{
  "n_layer": 13,
  "d_model": 64,
  "n_head": 2,
  "n_kv_head": 2,
  "head_dim": 32,
  "d_mlp": 384,
  "vocab_size": 32000,
  "activation": "squared_relu",
  "norm": "rmsnorm",
  "norm_place": "pre",
  "norm_eps": 1e-06,
  "positions": "rope",
  "rope_base": 1020.0,
  "rope_fraction": 0.25,
  "qk_norm": true,
  "attn_scale": 0.324,
  "bias": "all",
  "tie_embeddings": true,
  "parallel_block": true,
  "extras": ["local attention windows", "paired heads", "shifted keys", "value embeddings", "hashed n-gram embeddings", "a smear gate", "capped logits"],
  "init": "uniform",
  "init_std_qkv": 0.0789,
  "init_std_o": 0.0979,
  "init_std_up": 0.113,
  "init_std_down": 0.113,
  "init_mimetic": 0.7,
  "optimizer": "muon_hyperball",
  "lr": 0.00758,
  "beta1": 0.95,
  "weight_decay": 0.0,
  "lr_head": 0.0174,
  "warmup_steps": 0,
  "schedule": "wsd",
  "decay_fraction": 1.0,
  "decay_shape": "pow",
  "final_lr_fraction": 0.0,
  "batch_tokens": [16384, 32768],
  "seq_len": 768,
  "doc_mask": true,
  "train_tokens": 179600000,
  "steps": 7603,
  "dataset": "wikipedia_en"
}
Each number is 128 + 32 x the weight over its row's rms, rounded and kept within 0 to 255. Layers, rows and columns count from 0. Numbers have three digits each. The size before them is the row's rms in percent of the matrix's.

# q: layer 5 attention query, 64x64, rms 0.0772, rows 0-63, columns 0-63
# k: layer 5 attention key, 64x64, rms 0.0774, rows 0-63, columns 0-63
# v: layer 5 attention value, 64x64, rms 0.0804, rows 0-35, columns 0-63
# o: layer 5 attention output (transposed), 64x64, rms 0.0985, rows 0-35, columns 0-63
q0 038:077120106127089092113105130160170089064105072150090049195120114115121073108144090118156168142188100156088114129135166106153127125071158137165119114159182101114131159087095128124113113105122156
k0 054:166101152144149144161184144161100126127174088123164158106215133117119139116108214143138070146081080143134116131142114118054145110152108091142092135088125124110078102079131098117177141144174146
q1 069:130098118064151133125137117140171120122138153073071134094120193077099154086125088127132157150151055139110171110167169116178130128059163160142088108148093183106104106140125128084151129170101163
k1 078:117119146127092087085116170188117197128143133063128138131177117115196129113129153116165109127160094152118128150122174144142156204122126083112119122117160135086137161106180118055132099194172142
q2 070:154149146111071167137169114173175154081118134086106114132142068046089046126098151154098128159129137116158150170093113115120157144091146161134096152128063130147093179127120089147162135173127105
k2 076:078083160132157144146184180093136104167153047163121149105066117121122109129121124162079151139157179085124124137150090149171128118119159144168111175154083132178113144128087171142096190087140132
q3 076:107172165125128069141125115160094121144131169172110137136130122102227151118106096155187123069105117074115127139077106124073144124121156150100162158067130122139175168136163195158111150129166125
k3 106:050115116165164141111149125108150120127199095159173132089106119111142153133115130168010158091132170105132097120093113124113092096146165138124112139111104132150139184118106183109117184090157152
q4 042:140132156112187100124149211126109090099108063142109153094159150143188108094157132158134136125115141141131131086145184094140142092069115156122055106142125176134174113118147056118119190108131159
k4 048:115090119149115203096125130134096114145115153178188113130159057072099126160103117100182098122175103128130102151118197139180068189117123127102118136159100103089099118146099122155132130172180117
q5 045:130101161114163082100133163095093111147094139102193109143157117110178131159140118162139132137155120147100132177140135156113162119142053132114124101109140208180190132122130142104048127180199117
k5 045:164171154134073102132147145139122168136110164106161113113180143171159156135118166135161134169128086114139118088167136119135150161131158124186136140067164134104139139154163173120125028075062175
q6 058:172101118145127170125166140140177123116133102166154138131129108153107108154153187125110171115091185129140101124085122124121124200154160087171146154105125070150094121139150121152102103064118013
k6 052:129097157061141141141164127122134131116144171185129123139096169090087125117141080149068189095093200088126130090098115132157095163128116165118131112210110102184103086150135136127074099128161114
q7 106:169138123144126154151145124138152097087151075148121154117160077118129122132097214172172094141091191139139115117129135140167144173106126116119076215174100150119139120105157129149157130098150037
k7 089:111085139160118105117157167149151061140113051108122142119129112156175164177075158188096134130122131074094125092126106137163090113185136101150081183118158111154116146109154175100148161091128069
q8 102:196188130093124112162156101143136119161098086102111120140126122048158104090163091092191134125117070146134125094125130114091140177111105176110169125094063082156125137169120082146142154145076134
k8 074:133170154171144157160133149186188160085099080098146122098121103106147133097145124163121080118107126233132108158118083123080096135154107173161166171115126127135158148184090150134127167148135076
q9 075:107076149115141167127117178080151147090079098057166102133080155114137142099129117144094183132140114171160151054154104156098141114205077150143122128162140132136142153119153072097182146140158144
k9 082:157081146054120140129142193114205104075082150083102106091103147094126150164108155141068141096114098161135140070093106142105140073115138183103105114118107095164120125075156100134134122164142152
q10 082:144129147097129122083156181093109117100082115076070173176154166152100138113116099104084174107155061092126133103170116126170161193125127180134109112163112102139123106146171081122167156094078101
k10 084:103169124191163161090188123158138120104149137183148188091137158180132156100180098151072142094103138106165149115102128168104106089136169147116144143121076092101142171101117163141160182079098114
q11 091:144184138145125100129107156121111129129154147163166065105101105120181088123123103180164145090122144105158084110094160113085121090179141102142149170076125085091147217158121111159081170124105079
k11 084:156132162100159120164085128136146144110151178134088124187087131163101082102146099157145137111090084173125076109179181146137125119116076137145132153158152121072101149136226102127150065128112089
q12 123:123131142187144145117089116167133114091159158183174139066151104112167139095123162106150129090132149117134092135061118141052156131148204114092180115064166094157175143151089145136116132116160148
k12 086:157121160090139171152122169133108088087132081142117142144082125161130155082126081117218090201151116138146134145129093177105179141108134162158142161158166112130203096146132155168153083151110111
q13 087:083154171100077119117155159079117097114125135108108131183100140135147127116128100157147159173129098172169092139116116119160169067100094121149145151194125105052162152039166094158144143156107115
k13 075:124160186126100164117122141068140091084144123154193123104100105121146112140116111171169072101174144138175072162121102112112125128088150096156112191137138124090144160082065192180092105134132135
q14 081:181158089135149177098095090132142111128125121101064128114097166144074126098093105144154149183147162112132135074141124124153125110080149123122117112211190155080079071143109099127131107197139155
k14 096:077123139187107115063142097128145146149165157111104098087133144153154165140136110118078182146193107111084114041134103106133129112135136112046163094149128133135127158145093066092117149143151177
q15 080:155146101155154158090104144115106102112119094141080120112113159134121108168148124150114098103111160110170110130165172195172135101193138062072112196173133127155115125140047159172139072103128134
k15 079:132134095145148166136148111128071112150078078066102114142133157100128127130189128161135135105186125104096117096164180172173161169175158076091119136210131163131094086134144099123149109136158177
q16 079:129096109055097148146099139066097082111150138061124128141109111126140070158151145095111138168146065125121109118150130117167147200128090107162082098138170150179088072149181140106105144118133088
k16 071:080044166148107163139130173105081143105181157145170166159120095097127116185160156124129142147160117105118115096091134151131130120115132060091111108107119051140113184186143167149139118095167101
q17 064:114155077112130095162133114211131092170171093153151117118103115112126107169154132065178074117151099119146115117063118085154155113125110095117125137130115143193175107081179164137067084120109113
k17 072:095159091126112083098176132121100143166115109111136119186110154078167116162188136066113126152135069041088152065099145133150148105167163166094158077117124120121132103116140098151166111171131147
q18 068:084118098103104153197139099125126134149119186144089127148164057157118183151202152155098116110130128143123162096101131118162158125122148076078134145144132115106138175105175228108096115156124125
k18 074:149130143159127165142155098167133103098135134114113177146218113127045143131189094098095111064115125158099129111113113178113176116104111138076050107165115149080146130138120169146098086132134111
q19 060:126075074104110167174130124160118080105128127146143089111131129128130188165134136144158142130089138181116100169130101157139095133135086114097176136040113096150107098038152177108077127160095141
k19 085:103180147134182132124102108144167164151095131095049130129130085118101138135135170131155178129070124150143075182086146093193093106146134126135206164119149132118108132136163134092091109178120183
q20 066:089068181138141173096120121159184137093114138118180146103114111125077148156199142116130121158119136205143127134123097098061185124107171114137117068103106068121155106148090097139152177122142127
k20 071:091046126088105148130087151148117164098126086075153119104122137112078148131182149120092102152132142138122103112154123163112210103158164152126095103175135119141120094077128052130143207142132158
q21 066:089123087020109071130152122105137099114133097109159102143105133135131132136213111202175143138134127170090150148128129064120121120083166177167137164130116130145180165099125120142153130151093134
k21 066:152130056050109127073158116112089076137146141138160123151141164136081076073117090142129151143167124184113127136144163164145158142121150137111179086149100147205167128138124093149186107152157140
q22 060:046081116143095101091101113076064070132134138119127131135151124065129167105108089140135153165106105158163149146176125163123060090168124105066152137117140117114123161131090175149159105159091098
k22 069:086088123089097102177110146040121173089174086068128142104157099112103157141143094120116126141168111125153161127170103146076078120161119100074135077125120137134083120128194091126140151172135160
q23 077:144085072135102133160137110141154110133108148145102126119129118132089148148155116161098150130084105132043146092160065157137073111084177097104215064096119106156091148097146183098089129118116135
k23 064:075116034093128109114199127112139103134199079114151077129097127117136087132132093100142140085167117178124077130136156126153161165141186128112123152121130155068196143143146167141125122163120115
q24 067:093114157177127153066108173167144148136104172151162203082127123118089091100114149103136163130078127114160197193102118140089113137114173109149127078122185154136124137189135164114095116151161119
k24 065:122142130146047080085106117140139176135113154109195121093125091084068118082118119078190114101099144135116184142148105083116102155181170134127125108119163079101116150175118116139115117195109108
q25 062:151128103157088096074131100176178115131094066136123150108155096065136099151086141125117094166126082158181127138130101070161117132142145098135111111203129106094101090116074099128139216130115120
k25 070:170131112148123148108078142176127100134110106177087158169124143104163120124077102156140117135069131100191181159088152145155091172122104167105104175148153119072175122171086200150170105138135106
q26 063:115125083174081085074123116159159128125116161097132147095090097090102084177119196135129139143106081171172200168048109116163124139122125107112100083125136135121157139122101207137098147129131127
k26 088:078144136110121142136128115079162128092149110098097157097130123099116112131079153186086055139159107157162061138104158097149101132086093102187160170106100143189153142083114179102141183094115142
q27 073:111164151176120143147115122177123114168154219146123116141123202151137142138181117109111160152138175169166138128135109160113138111129184133074138090067123082095094178072091165106128125088104104
k27 074:130094107110093147142125072076154110161145118137150140123114168108094077140144146088145118134190069147148145091133158152218116134094131086146138156139077099106155114156180089123209150105075125
q28 050:126063102105116136133140123179180152176137098114134087197134112169124086154171108128080169099057144128080168071077157134150111124107144131164196152138134167171156167114137099123133130142149158
k28 070:119135156198183139097102116111110132184144095137190115138134095123176111128164130144116145134124221190141114066148110166060151140153165091100107129088145115144128156097112090149066131155110131
q29 051:177096114112087128159153107070140102134150126087080156132099173172075145098101131107080099128156127095138173090143130077207119146108077173168111121182134157087116099099158082120114163157104133
k29 085:073133133130189159169122140188149155113136160137115161079150104131085156138094160085090098139132139116146141136122207111142124105168211102204137128146214146131098095092134146127133138124153128
q30 070:146147150113104063079146088127166123096179193144161134124172076141169111146136162106121170108101126124130181147074106078144133154103218129143128149090092105117083149157101135139102153078094102
k30 073:166072162123129120056131098067168158149118163098133118146128135120129161109135174057094194109127127106086186130128121075099145152131150142120134110105124093125107098165078092123052176127130169
q31 064:108233130120127172101147109168053157177136188157141103107137164126173106144145113172094146100133129084110119101105153106099134122193157076144129129152134182119157112118100160074091119098117118
k31 060:115129103113090128127100158130093168133122150107103105164171084129068134143129171089064167175195113115145096113105188123140196142166096088125123121170190129174126101163159134073134170132117098
v0 095:127132099104119114212101127185093143141043133096071062193177150119083118085171172123135136145152136121160151157159144149132139141135125147141118105104158136116092116096193139115165077135131100
o0 103:132144152092116155080127101132116165109137123108191124128117153143149171100055134136131153166126087133116141096077100078117173107101100167098108193158093169134086141145146139191169208164117167
v1 100:097124116176164166162145159147156133121135124142171126068180114156076179097150110116060127089133141142205124140075125128145091098108194118101115137132117107203116151110104190131139132103077145
o1 096:141158133122119086117138102101152131145166125168169124104094103170116096159138156150129100195109185201113075165176133111114172122168116115231145137131143163087136113157142081186110136141104114
v2 087:099184165091121076139141149061092131101135173085132086125179125186176128149084116140140148112145073090141138077172107092120116112056118096096120084092143097116125123173082116158144136112154097
o2 095:148062125198121114145128153162109104154128101180110146113170068068090142144142187122118108168105150137129118130134126160095150145121123137134077120192104127156136146156135155067148084203089186
v3 072:084128092148129134143147106103152101188134136158167166107171212187138102136113129183112166136164149129103140108074095073150105106088117129173153101109133153138101181122102211130102137140115076
o3 081:168114152114092146111169196116149102087146103115185140116152059135106166156153165115115106161140121135151130166207108173105124099159111137115106192131107113151126119203095078147137143079187131
v4 082:137145103191134093124197127140141116119141063141116203115148162088127051123151089156159161110143105119162063131110126155115207138146142134165121134136136134094147119165101086160147080185109112
o4 081:109132117110156183144106134181145141181180179055185080145078116148177176153138138110161101115120165157158148125148162142107104088149123098094121126127092119131139111105189158095071143072091134
v5 096:166153133136174116142094202172133089132097139125086104114170143112098159168116104061190164142115075111061146113150115098113190144163103110153140165195156136109095070110159118126146128137138147
o5 098:117078164100147094090139110118105150135086180126112171161151122111175084135063150151121076187128092160189101157131135146131114112080145110077119091093181160161164153166156130124100098163177162
v6 107:166136129065122118056131172092135186159075121096091112127102143140152084160148142105130102194173102092116170116161110089140128180065102101150156103092121123155065146124132087145169123157102111
o6 105:077136126150075096118135102137040123080153160162136147103218101116130145105083131163117133065079091123083137147138076144088112109142129162103146114089094107193141133132120171134166127119142163
v7 082:071128117129185069114100185093090099127107141097082148112095122103162174133152106133200173132090087169108120117147133099210149153125154127105156116125086132171101123101183145143137108157163176
o7 096:125115118093137151120101089172114157120124147142129134148197113163174114116068179117076085114186154094107139141121155187100196175109165152143075103133177120043146126127150094108132132120105104
v8 087:153186131093120091144117143167114115133067123093095146210115098159150104138132109101144155172136163139145161100131133160099124147159054139142088146116177160105070135111158175154118130199116196
o8 091:179127148098094170091169122139142134149125125131113157123093150126162126126077125159155113121088092105125140163095083134151132167139205206070162132076132181170192167085159115091124129144167104
v9 082:111189130129123073127155131122106188160161121151166136098049111084098150090141187064082140111120138102158141143119148116089073118094148135118081162199101111161131109098125110116111138071145162
o9 089:123127091119170177117091097109127076097139120124070132133159163143096088151124121162113102086148139163127093136135110138190203170129098112117170098056151114138189156126102106135141172086050128
v10 083:130139089141177142164135096067113124116147088167148159120138117086118133161125104124046166124081099096114080161128164108111181111097080087126175136098141144053157157066122143090094125099163109
o10 084:134079164076141164080099143121113060168167127088121083122086128111119073115130181124148095110182178130113127091105125116154077129152136131135146126074166118141118156224110111153160126161133077
v11 098:154134143093131160117104119154093151072112199122105166178109156141171081136111094106148112162143123153106124136101081132145166123111150163122095127147159082104103106107189028153174095186093122
o11 093:098143109113084100160152062164159183129090122068109112146134115096087177103112129138150108132111076102148129061131127131115095150128182120107162116184115214149154164116155192154129162111123164
v12 081:112161110119134137136084165183114226134092097087124111174122107142076140131116132137152105176098070135135141116173210130127089184115124112106103141126182090128148092112110118112107129202127098
o12 087:118103152109075118124131121110126087117120167134091196087134150118208158065107102134140145133147151154123103125081055132116196141137145101089198105129120148092119163128184138128175101083131174
v13 083:121076094140149159154139123154137065146167143136170143111104128112215115169073123052090128125105182167155090115098082158162123133121142135123107138172137151093135132166068122141082169167170123
o13 083:143163199155174116102151164063166172099121134147164103127131078133059171114161091150128110091188123143104100133147135132122105138175113132163115077132142131132149152140188116088080131130086056
v14 076:154131228176122159183121139132110173128161097149188136133147123119127108155127059045112117158076115113138089145117126130183152134119129077138162129133146153129124079124119141141135048158116094
o14 090:094111083108133102128201197134140088173089158121100116120067170122137159117132134179144130115105115158149189076123121128073137116167140122127115096102187120061119184123175098133076140097124142
v15 077:090090206128182137146139127118117140108118117068106089056118143089112119086112143048149168081090181129150188152117179138130071131104099131125126137084148120124144127150108149089073157136141145
o15 090:132180084125138164157095153132087087158118150202118135176106180156090138177133143183112168121177123063125084132116141090157161143137159110142128116148146092048141106096187105169112114145141121
v16 088:143103132117083076164129152206088111127160134136165125122133085155136157146143137139079119092121153106128147147060106162188148066079148085106091109145123123111195127151185140114062106085154132
o16 098:111143152145167162141118146107164158105168141098111128112134175096125144094106116142177092179130083154134108098175193084122111189118148166166099108162122142092079143172106069115214100136084138
v17 105:087130151146186134131120144105135140137157103158139081064161127090108144104156112187092102104136203161124091134145107100090115098167178123118156164099116156201116102156114166119062133110119202
o17 108:165135109159124091103111103129153076141168134161149154121131122191145100142114171114106201126111134154126103155138123097172129163146105092146088054153164098088100157110069095099071136112149043
v18 080:073110115100077129132113123139144124076220169133156128117162123086141124121171178156110120122213129090100104171069126128101073185079113122071129120111128105119123142109114133144090134099178149
o18 084:196132152155139072120137129085102108155103090123106114153124101184152143131145160102157168109076174095120140063148184099126166137138179139166092120136040139152139127155087115101168163138076129
v19 093:156111086063080130095134098112120135156151149095096156133138097169087155116126161096169108081098113096160138058109116094123137154146168073070146174097124200127135088140168078145090110168124141
o19 095:175162140121160144136096130181152127143139163130122117097134120035175068148120104146143139190182104108083150180130128124139147108142167130173107072157112118176119150088094102145162170098170179
v20 098:157108161148161102188039156188129149142059086125103099162123109110083156066149130139133188141130092124145150162149145172128162160125047127142112133155127137136107119121164165123151162139084152
o20 093:071179104128084156053189122104111131134139103112111126139138174158197111150061118104135081153117118131163099116070120080137202112111141173092181154106152129083164116125114136136132096143149135
v21 082:094152145120110109193117084121179149161096169192192115111150117128167149168136128130175149104106160135092165095098057102174115069176121089124133160140145100169133100136145138071101161094147129
o21 088:140106110157184148053144192146126144057139125070081174192165137146055135104117111150088152119119124187131144162155147161127151150096147140107125108164154131091106157153121125177126099151162094
v22 083:073146099136076081105134142130097163084151149180161141140175138126167133143084122107098149091111169096186070128112099122122108127186186151123083127098077158044139161125114101105155164123119111
o22 092:195102138154162141147105120127114125132123098071140092108083096118124124083212148161134148153117095186086094081135163176154173120128108163104177091139165069174119134133166123127152098110077099
v23 090:098126093148156128136163094106138152089144142196110181102109075098147107213128161135097166080103146160142090086121084080102057109128153127155149109068075113115107114135081110124147164115154121
o23 095:167163130170122163112078136076127107129118101124166111129120126142060130080201113142162177136108187138136139178143145176076148124152139115119090107145194104177144134162100202125130093107100089
v24 095:137102167087056116128116173146123142075124105095061059153161199130109164141141168109184141152100119105155156132110138121132104183108148136133111156156139135114085125084088099119122115181067174
o24 090:120146092135088143139104128144081108189111137155159180187122091103181094116082115090114133163118085088101144070143093123124207116145127137089164076100110201156131095097167095149149137114131149
v25 103:092144127125156138119104106154128093082162156204116071091099186143159120139145157163073137122171166057155110081081165117120108139101139099131086097113150147137160140106053161106102110086164128
o25 106:156118102137143119145115117067135136136104074111127135149117085080088132162098151087198202124109193137132124146150085082099088136126114117115177131147144044127105163172116048134125148122096127
v26 073:110089088173105150218127117137188100106188130108158134133137096157110128141060150125091132076144135156093130120110149117072121090166116168151132103116147151112145170050109158145165159083090120
o26 079:154149136096150160075158146077143086152114100162147139112092170127117097100216075119125146171112185115155124096132110171118076122091119168116150174146082143145159113144069076142070154130150110
v27 104:135098078097135134085156100156094151091153111125095153175138130178142112134112066114185101164172117097116135123177138179124156107135091122188179113149166124123116208164136061101165144145164105
o27 111:102127159127140093162099136160195156126099137107141133169120104076189170118124111142085146066092080150092118139044103118098073151153145162090098153084090063126137110145118179125127112118136163
v28 082:166078091113070189135155179091079156120104099129109166105137066110161165180096120104149088121131114138128122097148130146161153150135110127164085121152100105085158091156158101229131165113120125
o28 087:088147136153165092154109102136162113147146154128169148130174156113130122075155095150131130135114076141122144111100135201140139031141208136109144122112139113107102103129174156030179112146103130
v29 109:169131115068098091115100109111117111100105119065096115162119184112124075149058143128218118124168073103121117134158145127149099149124093154120106107141132123092105082071176087118174121176108149
o29 100:107162130146165178139134102233091186111106149145094163163155118109172145132155100116117133148112127094108144053100103137073136119083138123081168158068161143151164162127154155134160132147180132
v30 079:093228152111077093099169125136087123104128137125112167099145110143142145123172165074128040139135123125132129096127096058124081171153137150168130108134130140166113167103172158139182120081121135
o30 086:125053060085132146158113121104117152157121101141082096125144077166107116124083111195096198130120131149045133137108135187156157128107162149103082177124137168161094100116134103091122128097123130
v31 085:158127153176159072122187125166102163129086131102145092126160130160149152106103182130126152095178076141097185189155142083134127142196180109098132175078163120117127121145152163169087128119143096
o31 100:121119128120069096075052107119130119118136147129090120082104116151144110158137133160146098144137091102097108114124143124140144082060056137137095130175106137091169152119193097062201144145178149
q32 026:152154109167119099128107106069150110131145121112118121164097122175089107129151132107134168116139176170146139143132175132198159208109114157174094126176108123053135147140126068149136153121083048
k32 021:115097078085100145145149176166175132066108131111167180140174125071121124178121184186113126085123050167059136113157109112113127092132184106160122119119134123128088123073127151106123147132125122
q33 031:123066151085160075096128134118095118100153171163181125168184164153173164136163120124120125104106115131080141120166104147166155144125173123100174084085091154118123113064107108086108118047157121
k33 033:073191104127122166146154089153149157143098197118072160094109128093119102097126181141104125154161129181162086149140165088156148145121150136175128146111203187131119149128158171092108114181118152
q34 057:095134124113174128072118147098094118129173137151204092144131155168151113175174100126123084101139103165082117159143133157146150127180170102150200143082127172123148120069078144119059134094141117
k34 043:108161147120118167164148111106096183130056144123130106154084155083130116067128099095132167127159099147111098165147127155149111176172120160190181127140198181191154135143132119186117118164137152
q35 042:125120131141133068154105130095153083058175097079097116102174097131141129189100155165180079106112163090104113141138158126145116130097080118142085151146040119108117084059138139099147122149141142
k35 071:111146135161184135146063111147148091076188131133147182130157109164130158196082096137125073123124133122125111117129148120111101091078095118090095140100060098105091138067123132102176197125128114
q36 013:120158109118123187129106128180184122133116112136165145103136145133084149153104134156058148119114079082118123062088194123080145131119222136151166138101161068148107117105168130125163154156106159
k36 019:129074203104123108128173157168066186151098125151148109198129108125187136107157116093151147136115098143074158168140084164147078138153133144106141132183096155170128149138096136128097076086114154
q37 039:151174137150135116147111112088156108101156115140126098170106142176120121144129150128132177106161195146144147117116164137191148186141126123146128155144108090064132188172144137086117147073056040
k37 036:152108193091116117137185144151120153150052115131117071170131134085130123135121105126131139105126095099106130170143112130084116185163159157166152102133133129208104107124121076232120083129137147
q38 044:176094139130144098099160091085165124126192109132107131143175125144125106190184194120137107152124203111137145116140131138203148207090127104114129121163066133123122092098125122108126114090102080
k38 036:134113146106175140102116136062141107121158081094123104190179153170078130166146121104115135070136141154075191110169123143131133205118104115095111131139093094102075064152108102157138134106102084
q39 102:170126149139087114160136115149176131126113101087034148127125103104084096112076169142112159136099176093180141117113126079106099157086081157116044129159120100120130134160171103127186135159127095
k39 065:175110134145092048109142172142147065147168105134121119108137076171121135160138193147148148092081192089135160109134140092088127122119141113108063114145085060092095145119148129131109141085111081
q40 045:096092103134101131155140163130099124151141128135122150141122155131136152175161126167062156168091136056062162122128164117143087102090121091142051148140104161157120090178107152075129108135216139
k40 049:111083090146100098179103146195106162169117208179061095113143098107143103085130172087140175139116150099107102103098163143141161136072135116128108151143127073114171155140129119107081075132141127
q41 037:151172141129110151108118135144136069102145129093125097170135119113145109123120118160151134105158145138109093154111156172140173123169123195167168134138103064049162172136143067189127152141059066
k41 039:127187173117164170088126095099141082143124098092190108151100156161108103132185144165142147124155162148122104160154117075111106121178101183182098118141134147122052118153080157189116140152093114
q42 037:110100087137139177139173112152089155163085141142182115133125139121167162058084125123099156113160102155139103048071141092133139091134146123177156134121179122121130136160111176119036160103103123
k42 050:123158067167134158149100121142115135102119176058133116144116147146116157129107082116138181109105127174143134063072141113124098096129094096149120166156188138072163160090195123083088152167143085
q43 064:204095102083124120166119146089130099115115096125100143187079162151122149129113133148180121139135125066104144080156151160201087125072103148129108130158095112086072081130135158134084129143065143
k43 071:190175085174120112187173103116168084145109107157109138124080104178167148178131176149086132075126130094118121124099135146163075071154132137074102141118122149104100104124095191111092154098135103
q44 044:136142105180128089112119106143122150111111112186119148093166121109152101162108107101156072142055098078152095144137156139082073108124124120090149071076147120201153100141092160160156061148143164
k44 045:133158137132085092116189135090155118174108071154098207143158104097134103106119160119125101179118093046121150110178140156158113160102128129069127127155125135178143085187130143165127107127115188
q45 036:159180168129140124097091126095139160144148135090064143122080123181096084099114145087173108092150146131196157205160097158104113174153083133091166191137088135117143141079137153114158139133109136
k45 051:138158164085137127072155100057138104133176055139137158126107132140111131180116151156109073103172153095125149227170114131150118145155120137107147124084079168165111105131074153126157155101142111
q46 067:161138142162135147149155158174127167139123146181148121112132093147186139144141143134143085141141151067142085063061130128044163083140155077090155111063145111165153150168121172135102125095135104
k46 085:121131130129117095099165128084148096160129119061085140154155110156090086103207144149147156157112169142097151125182085117187152174107098150156101079154159113147090071134143161111086089119083088
q47 072:113098125146133171138102144155125176158111153150166121066120122109144114106083094054141112133156074120146076104138099119051106121151144124123178120081182157196140127168101160092163107143159187
k47 079:120122125155142131164057141108141157079130114103086119102076147121098172135089081106106141146116122136161133113131157210125089117140102157088141157171086136106173119115188124070184198164171131
q48 162:144162142125165137138107129139096160177141129145147067095174141136077139132164167110162099102128211121143151128158195092055154185118118134150059139134082141122104109137096121177081140150153092
k48 163:138169146126169137131105131142085154179143131150141070090166150145083142135156160103157097106131202118139155132159197101048144180115110138142056147137080150122114100142091124178088148150166110
q49 158:135138088052139149130159139104132083104150142125164204067145163089111143136128112144148094157130150159086117178183123156134142086057138082166089125163158090135083070178131095118129139132153125
k49 151:139142096052143144133154140098129079105148139128168204069145159085109139144120119135156095148132155159089114177185131152137145092057132083163081134164150089141078069176138098118124143133157122
q50 148:087132092116127154094108140152088135133099156150106158159177170097119091099145134105120153176209069089130096133119135109124162134117121121098144078153178094166123140123160141199177041115164107
k50 149:097130095120127151097117138151090131131096151147111158166181159097122092096147144105126160179209073091135094133116126111123164140122128116104148077156176083162121141125153140205171035110151101
q51 147:096099114108080144106159143146149183109063053169169135177149134093129110110152146139151116109117132141127133156165092176138159125209110158099144132092104142147089126207104170096132130060109130
k51 148:106101110107074141117167148142156187111058059161169139187147130091131119107157152129153125109123137146129139143167097172141158135205120164103146133097105135137083132205105165093134125060099129
q52 164:084137107085144158175121164173106165123154081124112105164119179097098154142172101126108104152167091170149104105092142157078125140092136129061142178105122152166130098137087124149138157188147214
k52 153:096146102081137152187121165172124160118149077132104106170117175093089148143179103136111115141164101177151105096094142149069128153088132130060135187114124146163135103135086116151132159187138202
q53 164:129084144134144149147102112191079158153081152145110110104175152153149147112090088148100125161121170178159123113159100152107100093105131211126129128180118149132095156096123074185210143146163158
k53 156:128074135134136141151094108185074151148086147142107109108177150160151154116087092153096126158115176181155125122156108148119097099111130214136111134183116147115096165092127073177208146144157153
q54 151:087148150143146113135167127109125101134124089107101112166117154128120207160161110086120206150113106077120173136136150123119066089166159157096095148109080172108107058120179167128177177148115133
k54 148:087138148136149114134163126111119102136128095111099110158127158133117201161157105080123207143112114069118170139132157121124064095165161161092095146107079184110116057116183166130175175147120123
q55 176:144109135134154146111137157086093159121110127122110111029099106088174132069108099091146112105093074091160122126101191150075152105164110115115139149131113145143211109163154092108144130126198155
k55 150:158117139139158142114137157085106153119098130117102114033099102078164135067099112097145125092092085092168123118099196140073144118167105120111131151144110132129207123163160080099140139120196144
q56 169:113085082075073116066094110224102151134128147131123136127118157112109106100080127131088127101100106126123165179098126107161180134113151120188092118111136160098196142099194118110128147175120121
k56 171:109094079075076112068095110224104153134133151135117142131117154115104106102079126133086134101103116126120159175101128111166176135104151122185092121109135158095193144089201113112123149175114120
q57 170:076070167130101082140060130119096110090135134139145082084132069093117162079130187116138139178151138142095095202144195166169128094090116149153120101107080091132107134141117154125129137135109162
k57 168:078080167126096076143059132119104111081145133130151086089129063095115158086129191132135143185147141142097085201147184168170124093088113143151120102113082084133103134138123154124123134131108161
q58 166:121067145109168166084143056127140109118169073115093134135095163148156157111060110144149080101133111104111201164102101090131140111088159156110140077095108199114158107138086147149158103135142150
k58 160:131071139109177163086148056122143105126164072119090129145094162147153158113056119140158089094133118105114207162105095090132146115091163157112143076097108195110153109137089138165158106132133142
q59 160:093192178150080137125107086116110180082146132125139134137123090136086134130105154165070053151179079050117091123165152098057106146117097119155105088137127126105126119164138155133176144113114138
k59 163:097189173151082130125108090114108173084144133135135136135125092131086128130103163161065053153185079044122090121166157099057107146117091116157103092141133120111128121164134146134180141109122131
q60 168:126093120100107123098162134079128153145066135100167168121141131102138164060163135134112177169128123166154194084161161069099129161078142118159143142104167136155117191190108162112112099144077146
k60 174:132087118107105119091157133079125153151068134103164165123142130106141163053157136131110176165128121168161192078154163068094132167085143121155143148109170128145122190196105149116114100137074140
q61 175:085067113132167150088069128134133158077152108061120096139156116114059113111202129174133147105084117146123143104140151145138183163109183080143129105153118085091128108112131118078155064118108123
k61 181:082069110130167150085057135136134158069155105065115096133146115116058116118193128179130146103089115142123145100129153148141183162107181081132125105146118088097138110109129122076159065119114124
q62 164:132133193109102152143143099109099154151138133097165142155166107118134124134159107150135110202109155111127158180132085137149096106171086105170122118116156187165117083166141172122112058181146218
k62 156:140141204111095146154140099113103151148134137098160142165165094112122120140154126155139123201108175116128168186131088136156096118175085110169115119121152183155111099169139169124112054180144203
q63 171:102072144140056100160144151171140152140110157142153135156151133105146137091134114093186109142100092094111152044126070109078154104105165147116122105193124094115152099107115085173145099116095194
k63 176:108071149132053095154156160169145154142098155145152137161153136102145131086136113092181121141096096092116153051131071103079159113112165152126128109187127085121155105115114082176139102115090188
v32 108:062161133144178150158177115124116195090117099096139129174136110117123160154078132163057194163121150101133128089126163169139090157107093135137136127168140172101095120150164108118175096164154184
o32 118:193068109116143164127093147146105087134144100124125120088131099191111146153110139105114078128164138066135117044174158164149151161094124096134089111183119114144124055144116124159117173071121108
v33 116:144109101158092157126109126098145115167161094080134179088160087108070115130175109143147133098119087076134144158128125128086198116165117047133097115105133156101151110161166178070088090128160092
o33 113:169163143148149119131155138158132143111057163170112139125155145108084127126137080178105148127165147167141118181177094163135123152083191162127151105157169123117144209100133069156050123147136151
v34 114:117150158134145115114147187180105118104174154132088144124154144164148082102132060128177163151094096122155111113099091130188130193113092167169159116155180161168151114148180126068134080150112157
o34 103:143176126114168118104131082105127080099148132157103089135115173157129157123194085158111111109142163072059162131122057132150119120154084165166129119084059115093091108158109109130133201119101127
v35 095:111119157112163149105123147143069191073091134172134101161082129152172111135102143150132076070179119143086105115132170153143148183109119173119095145113084186077156157172125125105129195120154112
o35 093:167078125089120164148173122155121112128167083133155145226183096136101091134173189145138083173156142112119151121135126118123142119149119100131115129126106201233140097140117148100123125135159131